{
  "head_dim": 32,
  "qk_norm": false,
  "attn_scale": 0.177,
  "bias": "all",
  "parallel_block": false,
  "init_std_o": 0.0,
  "beta1": 0.95,
  "beta2": 0.99,
  "schedule": "wsd",
  "decay_shape": "linear",
  "final_lr_fraction": 0.1,
  "batch_tokens": [32768, 65536, 131072, 262144],
  "seq_len": 256
}
Each number is 128 + 32 x the weight over its row's rms, rounded and kept within 0 to 255. Layers, rows and columns count from 0. Numbers have three digits each. The size before them is the row's rms in percent of the matrix's.

# up: layer 4 MLP up, 768x192, rms 0.213, rows 139-207, columns 0-95
# down: layer 4 MLP down (transposed), 768x192, rms 0.191, rows 139-207, columns 0-95
up139 095:155122179102169066125122117141112107192115144131107128152120087131187163133124136123135201117118095140173155151094190087173171127086107093137147155160167122136134111066150141083191135075073133143140120111131159142147152120162162123180130202121104060140084120078172098138075151134128116155
down139 101:116161093105078125166188163113117096101079136153150148175128119113153071085100106148089161110139103073142151123145167094085139137074154163066102105099153188095118118131094086117146155121182099145127146117135160115165146129113110130103117117090061123157177109101135117074140080120158145086
up140 110:113093141144107160104122079122160182138144050139131109114131195089133164136115175123124034098079157114145120114133128167164121140097113155094124150118134166152085138072075140133067088104110110130099115057164117115095093079182133122096066139209065122097150124129119124176063117111152122090
down140 100:140146221143096132146134107097063100090153140108146140122122157155120126119113109096105130122154102124163107187112119145130138124150174104106123105110131135179110105149137207099089075134159129108131088188155176168108130086162165156127131197160106156119159081106131121084158133179148128120
up141 088:157136136163112181115055096174188092099105117070136095072185133177166122167143110086143135153159110098105145152209143132132091122085096104132164145150155153140120103097094100080118113172097134097110085111115136115088143158109145040182145181120064150152143148113122161074112143153189180101
down141 099:105137153145155143114108120081186097122197127116161115177112157132155141063099076113125065149083132186094161126133063095137110158124107114084130140107122083083074098104147073089140160164092146185106143126114120079148146120129119150164123130188142117104163092113106098133134159090111150150
up142 107:128099175108098160156089116127160129114124140134067062126124052115164150143113138127113073120162118110105146118159175137106127093092122118076120110174159136095079113117134148160089113154089089142150117159109075154095143108151124109138101113122140113151131111139160084110134148165146069053
down142 098:095089114111091145066157160106157142071107121114163164140124091166095181173155129112132110092128105137085105138131152174124179170151159091137135198091083157074127163140152128132126104144168139119126174137076112150159087095139141156098161152146135132087157162157133138163111098085133092124
up143 092:145086132137127124167147147155150140144140081159131130136175136121224073123134189131156080112162168148124075161132156106113141067109141072164130168136177161147144116129107110118151129146167111135129095028177097111143192092102133126126157145149101115111114104072114132139159132062164103123
down143 096:170113089160145074132148106131111102083111125122109113103080101086127107122163117054114137154167130133086128143137150121136136166145125063137098137164171195178110137111115108077187132127117125093151097145099082171184170107143091112142139089087087226113189140072134122102194163117174098075
up144 108:118117126110177105161087131151150133147117115142091136133121126128121098107087156091185063145154131143140193123169101165118138111112128117155107146120106101138149179135136117112117077107108108155132122101157094163073142103107102097171154196193127166107118147101095160120124109121094091110
down144 107:122150089117089141122166186111136125130113200184149143124127097138071147085153135127063192122100103114137094080130094117120098129112104105112101188157156114168089143147078092107154167122135147127117151107113162186125159213200140123084149060158088138136120163164121099108132084159137169129
up145 093:127153117149092099160100128168112152129167139162098158108067107154186139121122190092220151135162121121129097156079185124107122138094091134092126129186069166159142151063139153122141174144076081124107136078196131148161157113091150133118108181056127145112132121135095137139148121101131088150
down145 105:134143156184081175161118115155138149178107176116129089130097181115114125116115158160177093125107102133174116115102098168103172136137167106136107132109140121154168071083093124169131079249099176084146150213155111054096135143082144108161150113144116162158121137141144115107160049107131128085
up146 088:143074142143139121162102139139097145084114112101106141100123088129151136121182119136145084178116124107099119166150106164130100151113068120141157158159124089077073182126115137095137054201155121121167122140132140071120124098175117144135168091188172092135089058111151082106131096164127094156
down146 090:113100168117185124110141100142125166131151096165068155142111139123090152081090127125129134164125148086123147117101181083186159116062180139071148114127101149085131156096118158119106109100159150104130215124143062092093151091144111119168113084141135172116145158159161078081099193156110137109
up147 106:148148099131146120155121130129127129157149133169084152143101163146135119126123128069103088182148130136151137074181138123114087189188162141137110147161144152101107094160135112136122123113143088149169133181077103076144166105122176133088084098109113127141080082180043131154068100174123138146
down147 103:158183140108154109115115119121125133116190046152193131167176162200119121133134177133121111095135118144080097099193125144118140147141120105104134101137111078121131086112049135121097115075088115148065209145172127117165125147166114119184132174173104132092128111181149118108092092182045137093
up148 089:115143129155064182136137078133112102112076083158132095200153126137152148197096164155101131147153107210118120121155143179144072112117149170149152092125072166143108143095141137156091122178140152154137091116124118094153186148105220099090097110099052108221062072125134125140073143093150158134
down148 094:083134165101193130083107112141153113114160115082130133173152160151127166134108172071176172149120121140115132158123073112133170114127085165182123049122111087101090110093132115145079201107102114100146138165147159107118164174139056085127127135156170110082138172173092157100138102148135149157
up149 104:134134095095161119106158140102110104132101123092101113148092065127196061092081193091096144121188138158101147100095106112118133139148126159141168098130150124073130163086134162151148105107115115104139140092207154096185104123182180079169098082116136086045153104131137158104145153099122077088
down149 094:100102131133109146164076178171135157052125114088122140170167113084056145132170165144147137121124096069109114083063182111142115116148146075135126088153026147103098163159190133129116167165104145137096133103142090142141106195072206182156107144160120128086153154146145076098165125101109128112
up150 116:106102099154120129156192123142122119089104194154155113177104082138156115080083165124120154135042122107132097114130088129153071156093138134144167100139103145168078145103159151067083110146066122198171107106096178104098154150096132143149116113114136057187085164151166151118100186117184131129
down150 125:114108086137082140105125153127103071149181125150159086111180136118153072131104114090162167165144111124145082161109144161099096101055147132131100135178106159097105189141112154128118085119108124116143146133173125167164140183141073114091139128099084067141094079166230130121107140132114184131
up151 098:187151089152130157186160102072127145089074184100179159114117153112115164110124117158147058131138138113095130060146102136138144088161130119139116150115106113062116165150150091098068147162136099114214119126142161161123069118189103117108102168107092143170153179087211083139061081130101123122
down151 088:127141157129140089147115125094114120134166177102158100135184082166112092115108174155145164138160121141081165159054123104178129082142182145105090125164096130146144088110152101148079083116170227116041127110160122060160116150111123107169089098112064146102097135164090105123100155121174117126
up152 089:130106133115081117091130139166145063135155109116102106174143153128135162130120077202146154120105180108089125195154084151132094139139098114185095174123145137142082103108100058123091113142139055072121131172068152108101102099157096072117071100080140139138129203130120097170143126128121144088
down152 095:117100113188162108149136144126089148140110131144042104127111164143113106144133152140162147128115157156088136128119131152112125130158041087179109114143191083134118134146056141160189153162075084121098087145120116135137116129092138170129095070090173176139085111128153084213068185116100137138
up153 093:148100118135148113108216120158181143104166151106104173120160079093088142095167097096077149085105110128166123132104093106107137165130117117161100103161175146126109095187089044132091157066154109151145174144182169156067154089105115124127119143106139106142125073138174148095159133105212127091
down153 101:123117200115151130067224145126120150140132131115093146150095109129113147083112123127119123071169112087168163085189208161157166097101100139151134148154166092192148065119175110121094167139130120136105153093108074146130111101090137161123166086151171162147117116124137102103139111120104087144
up154 094:133172107150192104102102124151144196103133073115151134139179062134191183145096085095115122143073130120107134130107181173133160162118069110117129155134070088146145119134131161142169148141083205137073081111114098138123113106115124151147096053160127146154164156094161108171111145083133119118
down154 099:088107184101140171110166098093070136104132120129170122108097102147141065134092148129107081149108146060140167060195151097102106137142154119089091150122123099150104088154119120111142100125125160119192108128134087109188154129102151148164112084148132072165083082085065088152135091103117110087
up155 080:191121090142097123057125111112109117096073173104104129092137140109089117237151167154146164062139146144141130096123133110153072128109131150126100072189123132142126150105174067075117129145136150109107141114156152168121174102117113105098152116128104182156123133164171150166110116142131110056
down155 092:104120109104198154098094125168116087165146090150117092145151118135140119094106185085109161097100132155051126095087143140109116135064170161118120174130117174110151154066156108185115154095157094114087109151142148130176120168128137132134141130063210115141156091179210125108118123148124141078
up156 101:074165117152113119084123121134169090117105122090095110074109167151126204141146100166149162154120120136154109142128098124147115145098089098087099161106129113138130125164100063095130108153131069095109120186100144118153134073191106138095143180077082089142134143174189173180151149129105126128
down156 105:120113108153113125117123172062105184090136144052144125129134106170139162137178083142118187168160113074077140165113142137119149131128181106156127086092129108118148182148193180124121156136180150134092087111178125155129087168132112173070124143114129036115140165185164133140119091150083097150
up157 085:088093167132137138114145162120126150120056075123107137112145078147127126117154113094102079108123145082094098156118102139166090123194093102179125126081138100161185172170089116116069136150196130113119150062141169111104122161183135174153134104175188124163133079146161107099114146080131131116
down157 093:177170166161128112148109172098129139146136105113111089110111175088122118124095131063142145135123152110158148156126072137068140145151127122128121134146112127199135131149115157180104111136096096106124157129122157104110175204047163080146102108059119084127088098122127122125097183089193112160
up158 090:081085071170110154089178160146145128113132120109122124090132139161111136179137154134114147157117092127124188109163089133162068127130127027118159143136149163151154058201171116077145117175155121136112117145146126099165075151047150126105125166138073132092085090167127079129119121137091116170
down158 094:124104145081175105124147098172080085149087152059194143122060127127082079096180153110129131163133100163106094106112172136134166140177129091122075116098157105101180129159128147166150083082176123085162134133140135151168117107155171155102164160143139135104162098098123081105189097096141149105
up159 113:138174083164072074152123063133081193096132079082124163152126115091139142101084146095107151166129129110099112093063142129162200162137153059152119191158131163133086121135111160103093093160148111170124135088153155182137141149141134117194041079102158117132122121139203118173054143033104131100
down159 105:072097059171135145098064173126161111148140093122160117170096143094130075106122167170152131119113166103145122153051146136106140137156160128138127124127183123179171129175111140185168112113078113182099189095156120106136164118110090128107108167059097146103163086124130135208068191099150098114
up160 095:197136100063121096087169186046151076113124136120120135095166117119115148161185064113133152166096150184142176166133130175129168083166132103161152113187110080075146112142139147145177108127118126183187094151106136091095108201120103107166072124107132133085117129134133175099146086076119125092
down160 098:131089139138200109102176127135053115142150117140153099115100096099127139183130164138108101135128163112072125175133135164127105082168132173113091126100123121135175155083156217148183057140109132201152108144159173123135041114165124174119111117108136106122158159107135143168086116090195149105
up161 079:129099151105129092056168200149110084174078135145157115157144112161141183094104080108112136139136166193082102182109101082144130157162119196110107159121081109152148173081192124137137125111129143158169160164164070121067125105183119103139172171095132136113154115198156095082099139108097088136
down161 091:153111124120154152087093203131113156144125137131103175117110126118144079154204124117108161166139139131122176129135171164089100115162098158133107120062087157125175117156157133175117190137122116149115120062165156099072181071146108120101134102073211161146113077133167076123072147173100146132
up162 109:087110118134124115123138156120161137157123081162055149171100132155102123114120113192126085101123097136118053185171114048103113177164111117157094109190135134127103129151140115123145121138117125107173096195129122073164114118071182099082163143092145142156116086195149113099190157108164110113
down162 111:150108101118142125104080120194096083113126060127105121071087101126116146069077180135175145097126138154139111161115118120090092094132112057198091123102097129132099132120180123161102111128107089200170139135149141130094132153154137093168179136119158089105161159112119075095165092154169108097
up163 098:093178131114156109115132121184202126131130101067115168162207130135143095151159122105081163131174095129128110160114150037142155135189130112164130199170149109137152101150179139112123113065130099119140121120139077127201102127159095119092094110102134109078148143084090163117053144107132122084
down163 102:104100164108079147112148140157156099164174200130167108109144122116106134153099162156133160119179130110117085086084162181112118152156165112170181122144055114121159160116115170135123187133126095108147137114078078101197148083054083087113137160110095123103141124147131158097073146185073108141
up164 089:118098110154169099112132132096136126136108150075057138162119148120149115091125121131144114154097167137092154191125148193130135119148130146182133108139126089161150165105099094144189107088120184169069182118130175108102207093113151160093137132087090126105134103115079135121158121105134102103
down164 083:165125097181065143139118115166171098101127204159108104167071072108095141116135080124182167097121082204139140157148102127155103104125141126174098116078088110183110145190159173134134161065185096121134112128201184179125116124126148121177133157109098125095137097117149134153114178152178079117
up165 097:146145151183102139132165099163130070121175075184140172167176122110091130103032132114108144095087122096167124070127153088125123107177194116161139137132117106170183133124106184173164151128138170119110137171103072125136154123112131142133139093177106210125116140097190108141126127114104116161
down165 113:139117050170105162103120115127132107137125167050162189110165137128166150121141113138100096079127163119105118127151103132169158146130150137160152126118131071073173135120166113122090148095111204144127154019121129168141133152146166186148134130097103114123101107089112166089075085186119110169
up166 106:165117129094154076113124095138097105193176123117150086102158174087172129140065096128151169158034128087166128130155086166132137152092097106093166077119119077120176126126114083122099184162099143118149123122096150117122136105159086117132135132093202130130074148101067089141119157141210123112
down166 101:145148134073159132120109133116119154165145122174069163070161091115161086090165154158102071120144112190128122183160120147101138172176138142113080135046189075174126157143106133080148140153161131148148066115121182142123161122168135135111117151143149126129189196119152168097147122132133095071
up167 085:160134146184104147056053131097062112144119187064112145164138113065141134148152134155118109110121115099093159134142099083070165143123176072127127145155154108181096092109117175144133124135127064146155084119105147096116149148146182179141090159078047105154216180135178144135096135103087189132
down167 092:113066049121162118150086131149088175135158145108104124131172134101125099099136162146128146088135095090095093135156125136097145106194149087102142111119086101115094160127129048089127152130113126089127114151132140105120181101168099132045155107192129133188178108094113131139146205029084143133
up168 097:168156134154173118141123155177106139152113138147140153147134098167144061117110101123067148164123154055134125192083116122129136094130146125144100152078054177084132151146150077105163108171122127105085100148107149057091138177141176146131132094119121117135115208143121143174072070092136118143
down168 094:151150192072075120143096098132135116177150096105149125155105097091087139123063098105153065117151070192160139144098151144147113184154184135110195056141167147146111094115112190146085109146120196179123186079096111163140169110144155114147085112128123091165162141133119137097113189155119115106
up169 106:154155082168142132142177093124095113109156126170086115152171170104104094081128043138110118090124098123129089124173145113107078209106191151191150132139154123113095115109128148175127134119182149148167098117172120130174152139124088132124159102190120119155159077080143096107116119154157145133
down169 106:126212138109127122130082153106126143093155082113105153151098115157115222108105196146194151131121109082101087176110133103159124154104080150114126080170079089131114045087107158146154081150115116114129152192144141163177157107151172129157102160165085131140123078088132122094132117093112147152
up170 105:144148102149106102171190137129178107178134114130090090093184078154118128137100102145112073155121112126130154109121122080149182170177160092158143122077154103116147132155109122113155102102143149142109179043123136127088131177156137123171084141159042073124093137076159146159111116046174160163
down170 095:108117120075161145104091146151084097114130137100167086184136106116106100109153168070109164064106093101083120113111074128113101134136128114107118125138112190169172190099122166133145170163072076138160098134113132099185124140144115138150130081137133106116165093106152170068150086210101075125
up171 107:137091113174099163137155095096137131152130147105109093183151076099139128150104144154115127170119087135110118138123151134131133179154162125157074099158090102114102143134125195136128129153075141136132096125154125116172154112150128155086110043139142141202133111109134201173152184036130166079
down171 105:130152211181085212127100109085111075132151176102104100145148130071143195072111095184141156132115096159085151153136118083102148140107113149093123166122095133127154139128110082120136126131129148122110140160104128142114144055122068175123134187131156104069101075141131100142150086124115162123
up172 093:149114098100086105205113128144125173100156162144189133153165153093085109172079109132145140143163099065159085155140127171135103138105133116189137102107094050127165125176101138135171115114067155120118133088119134098159103115150119127113089094056121162097122197092110133137108086159138138219
down172 091:197168118186152103133147144168149113122111107085129162193124097131185119144113129144144146165095107170144174148084093102094140203147143099182168159136161072130056119114111096141123105112130179102079100131149089125123148144178127162188151075148157124140078108100162204140135142116146172105
up173 085:049166061120113119097115122110155079094115056115111090133185127151099194151105140119081105140070142153117134165104089116110110127119158100113134147161107092071110104099149072158166143148123135149086175091091126116133159150146165108145165097101147176144164150125102149124123112108153159185
down173 098:108152156119216102083155139190170170145157102158084160175152098149102136117118116114116171153068181098182119153154135151056149135171106136094149123187170084153116105127126112121115099099134139062091135149162119119096143101188125216126154085127096164041182089104152112127085132178156105167
up174 094:137135151122058115083171108124158129124142141070096113100110121093115181130080150136159136145081146112114074143091115113152138161106148138094094123092076098167084112103107084112125109124183107126073097080112090086088139113184146175115135118161111154144095208091136130116107139088184121177
down174 100:173153148129085105119104153114142126192174158167126123118131132134070178132136157145150140091076143156120151149116095098142108088193140158084092140111115088129131124123121134078117156158144131059108178133147164103118130087199162102083188147089211145132114142141134114104157171107099180143
up175 117:113084141125082155188119150149115120101103155148099122130182139108161118091113118145125119185129075164107165163171110122105146138115124064097113095159117102158126133139104138140154141125160083141186152191118145151168161142098098117139150124095184098108097139127225160177101147115168138155
down175 088:101172147126186102066160112148076093151108132122088085119066098147117114153075130136162204113145120131132090076105177163114156113085146128164095184116138100117112099162148069125108166149079139153161136131095131112181086107085095128150077078088097173061070135146113097087142107097116150121
up176 106:109114054110132099109184149140129127048129113122143123154109110144086152098112166094095123142094130102130136166183166106134089096115133154123101085079109129120137116145166162096102116146125168170112104161157165122114052166097135175091110106154142214115078042152134097152082108168126172178
down176 101:133157073129140148104124157138160117089189076138181100122150108160164113134100220129099065100188128129156172165191076130129119105071112123108122141138128139102169140160137203132121129119063093166101138168158132083093157101116123160081115128148151101117120094125133107140118154166172100125
up177 103:161130137099110099156175088140072098158123145145053108160102059129172162119136104117115110179139096102109110152087120079091079100164164081105125144132117136140110118044124155107158187140190116152158151091106146141122118107132082192117188135105127192150076118131129151124134126163126111178
down177 104:112117090105118118126131147145130120103150133096091137148131092112107113086177104146133193140108102186154142175113134164124106099172134142148149140130184086181138162120191118127112203103132155178092201142098205146156113114128123145059129069138132143121153131169127129133129150178111096117
up178 085:117162127178102132147142130095147143198128068163149178106178146120162159146153149081077109154130172156134112179124175106103126133116056114152176116113157144142129088138131159133085183150090150110128155133073176112177021104084181131108112147127129147132095123100156118100080132074117139131
down178 092:141167091187155094163136168058160108116152146109140066131069155133192112115083142090100132033167171153118200115097119135140140123127140106105111103131157125153153184133134103139089210075141141090083153115156101106182126132183144126083132142123157167076033160140107128135105177162145094095
up179 116:119123121213142083152153157100112066131165145104160145153084070135113122114070104132130092099108107151127132073147158106106042144080190131139112075158169151135127142097127147149127134162068130117167111135088098126186120145124131119120142170105122142161132110104155144129140153095102122120
down179 100:082108162156142122125059096090167102160180137135159116125113163184113067118100079148155131172163117177121098110090123111141136138151137151127087142145103099093188127094111175132079117111100125152070164147115138095093192168103166126097133095093123196141123081181112125117085120113104180133
up180 080:152131184129092079108194151129172117140159137082143088077119095158125114137139120139107132124139137087145110068136152154136144103173101130151071083084133106141082179043160124102124109114143102114129143186116142097160120116118092123130086120114087115138146104108148097129144107076082066123
down180 092:141131120131106087146097119135093176120146124127156145042204120140052111152199090149106114082087098121118076143141128099122108119137135114176132096121110096110124111108091136136155106147172101030131107173151192121078159125133102129119140050131138161105113089132149160151119182034203082132
up181 097:097094123131113145196119118162109123192156067114057109102167123137116177151080087131118128171146165132107141100132150121155077117146164114167131114093120146133158083072119099188108060127084117163090086134164130103089061137099126177102123082151095136195126161136160151079129104096184114137
down181 092:099163117107140178129146155130150186157155122133171134071152120121177091072139094138186116087079140104174145100096105056151179146133179155203158125134142185147104070095108101081115107078110156178131092086167097150064157135091144115162143097115135068153172100132119121123161150124116099113
up182 109:119081129111090132112148139120117161185076149166147143159191108096160143138119103102131149166145148115166097088134163079162133148091119152174097074105137167138148115166137091133139108121148006137163098161147187155127120086111094121126103112067105113117069176123080132130124162087119117113
down182 113:148159045075147168125131117094146114109106139151134155094109110131118171152104173174143145142091127174121067162173054093092102166159119084181146079100147164155175090155157093131104210109116135128142120132120138156148119077130112108079112096095098113173113133086179128118120135068103119151
up183 093:196155141151152097149193115074108123091148140117092169106150090067141092170132164058145163136095135125134090110154133128111199136145128098200167160214135126105088126092216097117130073176169094145100172182122109109089135139066104106127134133148095136157122106129144177125131163125185113104
down183 095:122113106073154123122106083117088112134162171084099155115110116129113095154103142160109068107055114152103182100127150113092105112177078175202105157107137175081130102129097134134076068067133087147154167151197108166162177163116140115138090105130125129166145142143141090127150152113162082111
up184 103:061211114149156093136197150152155140105153073160109136147169110145109173112134176145114123144118125174104123142138071101174141190176134157106124119087125083152094142102119061089128118141058146120145141133077082088055143149110127054093126127128162106180115142101095142114105079082145133114
down184 112:136126175103167179125103155099081208124157155107140144082158079115052099127114088088146149092168100081101164107118127185145141081074184143132171116113038160116119127169147140118103105119160133104109129171132095175217106142111134136128167158101131171097172141110107104127149155202106196088
up185 116:142092070147071170146143103142117173073129118094116107094079073146093158134150068111135074123147154132108091160129134082133186093116171110095105104160114082156061122173129092105085127162126147171135151132100148154052150191175090136083081139119127127113122110133103144108094157117153171137
down185 123:143066119135110089156068178105173151131123122151113156147106102140099088125120125146146091139100162175155132169088147104111183163197176115123135135159120060129097144170136094137077104081137146084156143101112110157141095155156102167135121145121178140109157067141124150091115183030154147099
up186 108:128120120089119137159111126128147091111083057175119102129141174104123119139139190106119118126126082142144150116104154152151101144127151138129133155145143132144091064157147150143200113128141137142118132218060187095109106130131114127145155173071160094115115103121137147134169193135129147101
down186 104:121119185115079123129105108135136207157135131114161158112144115166136144087168104107164160172070162161116139087086127131165105123154090133168164071115088120089156155146239107137100077087030093205173107171122129171086119147131118093145178106134150157142163097112155115140171098172117118129
up187 123:111092127203078136161142146161114156063131114134108127145088148110185096124129161109194101151114128156114140174129077126123101096088147062073078157132191130109190102080095135118132149149120120092068125106107201114128114141140120081169175123095120196095101166076136072113134158160157130138
down187 095:084154114108116145088114158121108097138190063153136093149145159138166182119181150101102102131145153142096079175194138167113149096079140140100126096080090143153084172157174146091136119093187188130136172132128164180183090120154123103104138171163093162119140114127154127143093150052120191147
up188 102:164102117117110094145166109143138202124166108112091134115168133129163129159169150113091159102166097080147144074155127116099172141090165136102142161144138089167178153133142124073136092086061095117094142088069110127101113101156189077166123150090116072137130123157208138123142204109141159143
down188 111:159177148109073072089169090073211128153159168157126125131174127188148118132134114183124157138181132108139119162177063131130127113151102131122101160129080086134141146148151149155136098063097084145132157147072130114136156068118119153156122152148150144132127092120150111168149129062117108113
up189 098:141096128141099123106143119122113119048135152096095160111126120155118127109171164066135138123166132083108143055166078166155131112182128133157136127169129114176087076139116162087103100127130112080131109153132159077101169112081174203122098117117119190133174125159120108146111066144136134085
down189 094:169163130109136152152127131162110109130123065145044126131112141171129181160167128133136065122134110136131113090115167061166076133154156159120051156090088133131196038151188191126106099176147119101156121057097156133126164164161105154160158072083110141149113129107099115122141100188124128129
up190 094:098156147094099090130076126107097095186138115110123148127158126112145144156145093144135147140137086122132174133156141131162097101186207106188114155154155179145149128102185089118192174092153138085164097160174162100206106120103141104209133127131093128153158111168129080078136092060118190109
down190 098:094101096147116153169165142125106135095087105119087108105066110105077091172150129166125137137139079149101108137088081119098145089098113171118133127204129190143132153138122212141106108148124110159082136109138106118080087104065154112085138081160183102116190130201121160153125155133120103108
up191 089:139093144101163103119188066106107163131158139128116084108140111159101101101166149192127077093093181166137181110172180161110092101072150099114140157180127119114102130078124117080120037130107120172169111145128130104132146112190103062077109148144191145130142143098124108114164171086124111174
down191 092:143130087112089146124124122152140083125089175105093108188155135111123124048132208083125170146113115164149123094154158126107057138105099068120089148162172114094115064117129127087122122046082071136113145101076152092118103118108158124168114163094147141215149072136157139110101118104108081071
up192 087:091108100110163205133141149155128127153204112100132120163085183102102103170119145164116164124112161132134113173146101078116184114163062165102097128159109143156118112188158117107133181112147112064129098151128165155160100126093182155147146043088141180109160094070136077144112136099116165155
down192 098:122110126084135139105204163128143118070098198070087108104153107101086216108138167153126153140172100128171087121161180203105166124129120094073151110149164125076112076135136140160092141134162107107144116133080233165134115113133203095119172098183165134138123136128148085090106159148113187122
up193 104:176119092113117100094094129151118136151141182074123155191149161100129165118099188157149106175104133089090090146134190120118072129196133161089153084116163086131133106155128164110027083091119111144137128117124174162163126141111178097146081142110122150183111150138132120157092150146175121078
down193 104:150144196142112134144105157130170183110176127201115088158113080158126117138156203152125183104120110115117172089155116148128070162116196155091195170128118156135155146166135156105157145128104068125078121117147128114123146104151101193148103184165154092111093197153185108165156135169137124167
up194 097:111131151105137099017110161136111062147084089134087114089062073158151136171134136124157146121099120112170156135146122140142195151155095187118119125131161109119143107123160125126173135100141128154115165141137118148133147119143093114115130136091166109104121148201173151177129148136119114168
down194 093:141098133148105172111106141119132107135114164094167134145153144159128101127093090151140169132142120164092179080090101194128102102152144133094184143092156136128104084151104098127079151181148151124119113074119159179134075124164196082153129167138157116134124082106085140125192122158095087130
up195 091:151110103085090143167100098164148212203118155090119124100132088076184150119082116200124113166161062166140104137167077142148115108100111093162125163145157117133059128125146118144157160124130152150159128088137103152111129126102151083168120120121086093160161140131123132108099103158132112138
down195 096:125187181152149173134026121098099160138155100075143137098073112116125115120186178083096078148133092105095200139139115104119142153077116157108126068119122133091095162036134080157082074123136113148101174157146090135188112072134120194149141143098103119102119135184148081180137125128147145134
up196 107:164152118123116139084113169096095139139105165099084132115131096115092141147150128119082173112127148094103120129153140207102151136154135085102080163139090128185123138168158077124206144100132094143148089113127109161054120095171106170150066102125170109115139129138172107150127191120131089075
down196 109:115125134098119197138108140098086116160113124128093096167074165125069120159174168121146193160147133132121096137105083118102163143116182139072117068128118097124134081153144133152133211145157136155180102114117115091145149123109128096102160103086126171135100109089101134119122173109122180107
up197 098:141067087159106152120145094086071187109121135174151141174049137124141116199168201101121128111144175072145092157160102127098108117134076128150086111132156148141094108135184150145120161112142157117103122128105119163142117098107160184098151206074135161081128097101137130185133127129141102096
down197 098:157161159113089135048111156128139155151141137132100147075162095176116121101113147130171100090095109179130103103112175107162145147159148096085146086109141131077146090158058133128133137144148096085131125097116165126103137162154126129099145152163110118148134210127083184130117068182074138144
up198 116:081109080146155156132153151127153078091190106106170114138172123129162161099075179144120090153113139129130159112119160134115150197076207147127138127111132147062107164070045120120113139137108092139141112076126138192160159109041136168163140132157137104138139113093123144149111178081140134152
down198 110:130100142118127130153142058044136099093113129143165062175126144139163151143105096121174149122134113130157130148117087157111110135110157132172147159120108109164106115128085139087081124111101164169116141055144115109116187074069159149133118062087157200157101113151090197132201147099158157073
up199 110:128137142122157137115142147149119101149162091115136100075114085145125097189166129143144062116154103105145101130027164076169086162147129164163166132115110134116169112110114134085111118070071155113111164124071119143186180106171144106135090178125144092161093086139140173155116135139122110199
down199 111:152119126118122077175190136115145149179118171093121164108112183106089143133182110111081137149095150139140087157101192064110116102174053138065112151117125063143092105062116120097129113125098136082117156132144148085143159101120200094144075105142151137138104125145111157091146061106144077077
up200 084:176108145124133121149132148122118186102137116149100155141167148141094145119073122141170138186115116153140059106129040138111089133124097126112140130132129160153132084093082100137127146070135097159107161107146178140109136099087178115171143151144143114128131095136104114140153149107187127149
down200 091:051127144116125124088033093084121145159060139094085150135114100130141134114096100150108123101131098118191128161121154095098140149138152162133120124144139143134135125115180121112106128069112152144114074115149139105139158139191113174136147135111137177184164149108184164116095110135129138113
up201 114:103077143138131118117143086140103074148121063195173108122153119135165121138136134121125131111237152175165105137165147131157062154139148073092112170138173191147136051148106163094162132150068186090073129157166088164147139134102112090193149099093159186173160083097130109150088123145115106147
down201 090:114127104156140133125120115066124133047124112141096125115130131162047084142156138144153060103102101152161172149108106127111181111139135132154127142158069113135137180174152121156055066098126150114112179112089152100182074129093160171062105160097077106106117096129095138134160142108160203145
up202 099:138202068160200075101184112068145110087097129096080158105198137132152148158158091103135114131145097116108166125102096100117188099104147186083142163095120124161130132111157114131113168132147141145146130115171161162061128210155116117136175144173159127125156074105123132162144163154212079143
down202 098:127171141086132153150156088124127146189041127110056082119148145129144173099120066094178174111101122170099089107118131154063181119122019113074145177165159131136117117137129134120147129134078134130183121170129061167130153160085155141160079076162151155098151155130144139183097112086125131147
up203 119:148127093044114129123119149125151172180136117104144119137113108077142144132136168091113153137084131097161195122133095117144099142190125166120135207136130100091088130148163102135147156137115137082163100198196156137088117147103185157106085103111141118119186179161156146144128127211119107140
down203 093:077174165184138134103117138091131136113058107109158115097180083165111111129163124212166092104123111126066110153118131117142144108142155192125100087117122156102172149140115100095098157118145144194120146102124119073186176186143126083144133102167107084141058090186079139153143124117097159166
up204 102:090096066142153149167112180090091155117132132123210129130112164153142152146128096120097159121167126116137077151158159182090148080140154082109121196156139122096113123136088106150107148204139125139130052130128096092091193059147021100074088087133098175133129090098101128160118124082109095094
down204 105:123190169228119174163081129103121122123149098138142139120180163151164160103103150110104078109134088138114121133103093078149157130123123073113151084134168092177106129088108194149181150071132121108129078115101114148066091144073139133112142135164096118158125135124075107100086119128097111133
up205 098:110120119118102175143161093155148087178077106183067141111114167171143053114159151144164154099159155108198132084116154056125174139138087126142104083160190192196155127182094135114129193152138181098101159139133085145149139143132125098138138150145111154151130128121153111115164059168133093126
down205 092:172112135177118116164094113140102152129180104072081104154126135125132194091116145143169102121147111096092136120163098155196031181125118171159117154147145145140091115097180043170123085110155207140114156124145160144093032119157154146110122118112181064120109136115090106162150140130087101129
up206 091:171088184084185099132120180090141174183135146089137096070149140152114144140101163084131062143112109177171133092083101112102159156135097098121105166191091123110146129167138131159092177146138139125123144098133095112154141090165122071099182204104146096112132083104155121171106134131104099064
down206 098:117152123136083070163121109146134095159149107141175143109107155098063136116095087148112162107154186140154110155144142140164109162110163071068142157148117085075118093176120185121193139144050080111120112141199109136142112128136121071126110066082129137104100147124176139073083066121120143147
up207 101:087114086087119085122136183111108142097122176156104207174088124112151179151148155123067143139116134169126151148121113115110075163120138194160056172116132151137118076110146163120152121134149109136131206126120084121072128135004115120114086137069142081100109115131115179068115115094102105107
down207 100:109125184138081214113100136064112149196177114139122149129080096079115115121095204113124123184147170161148175097101114127139129156170189103169119143142072127171133180090183090122133125109166098120167109094085145152193087126164146119118169133109131147128128087179104126071112152119117114159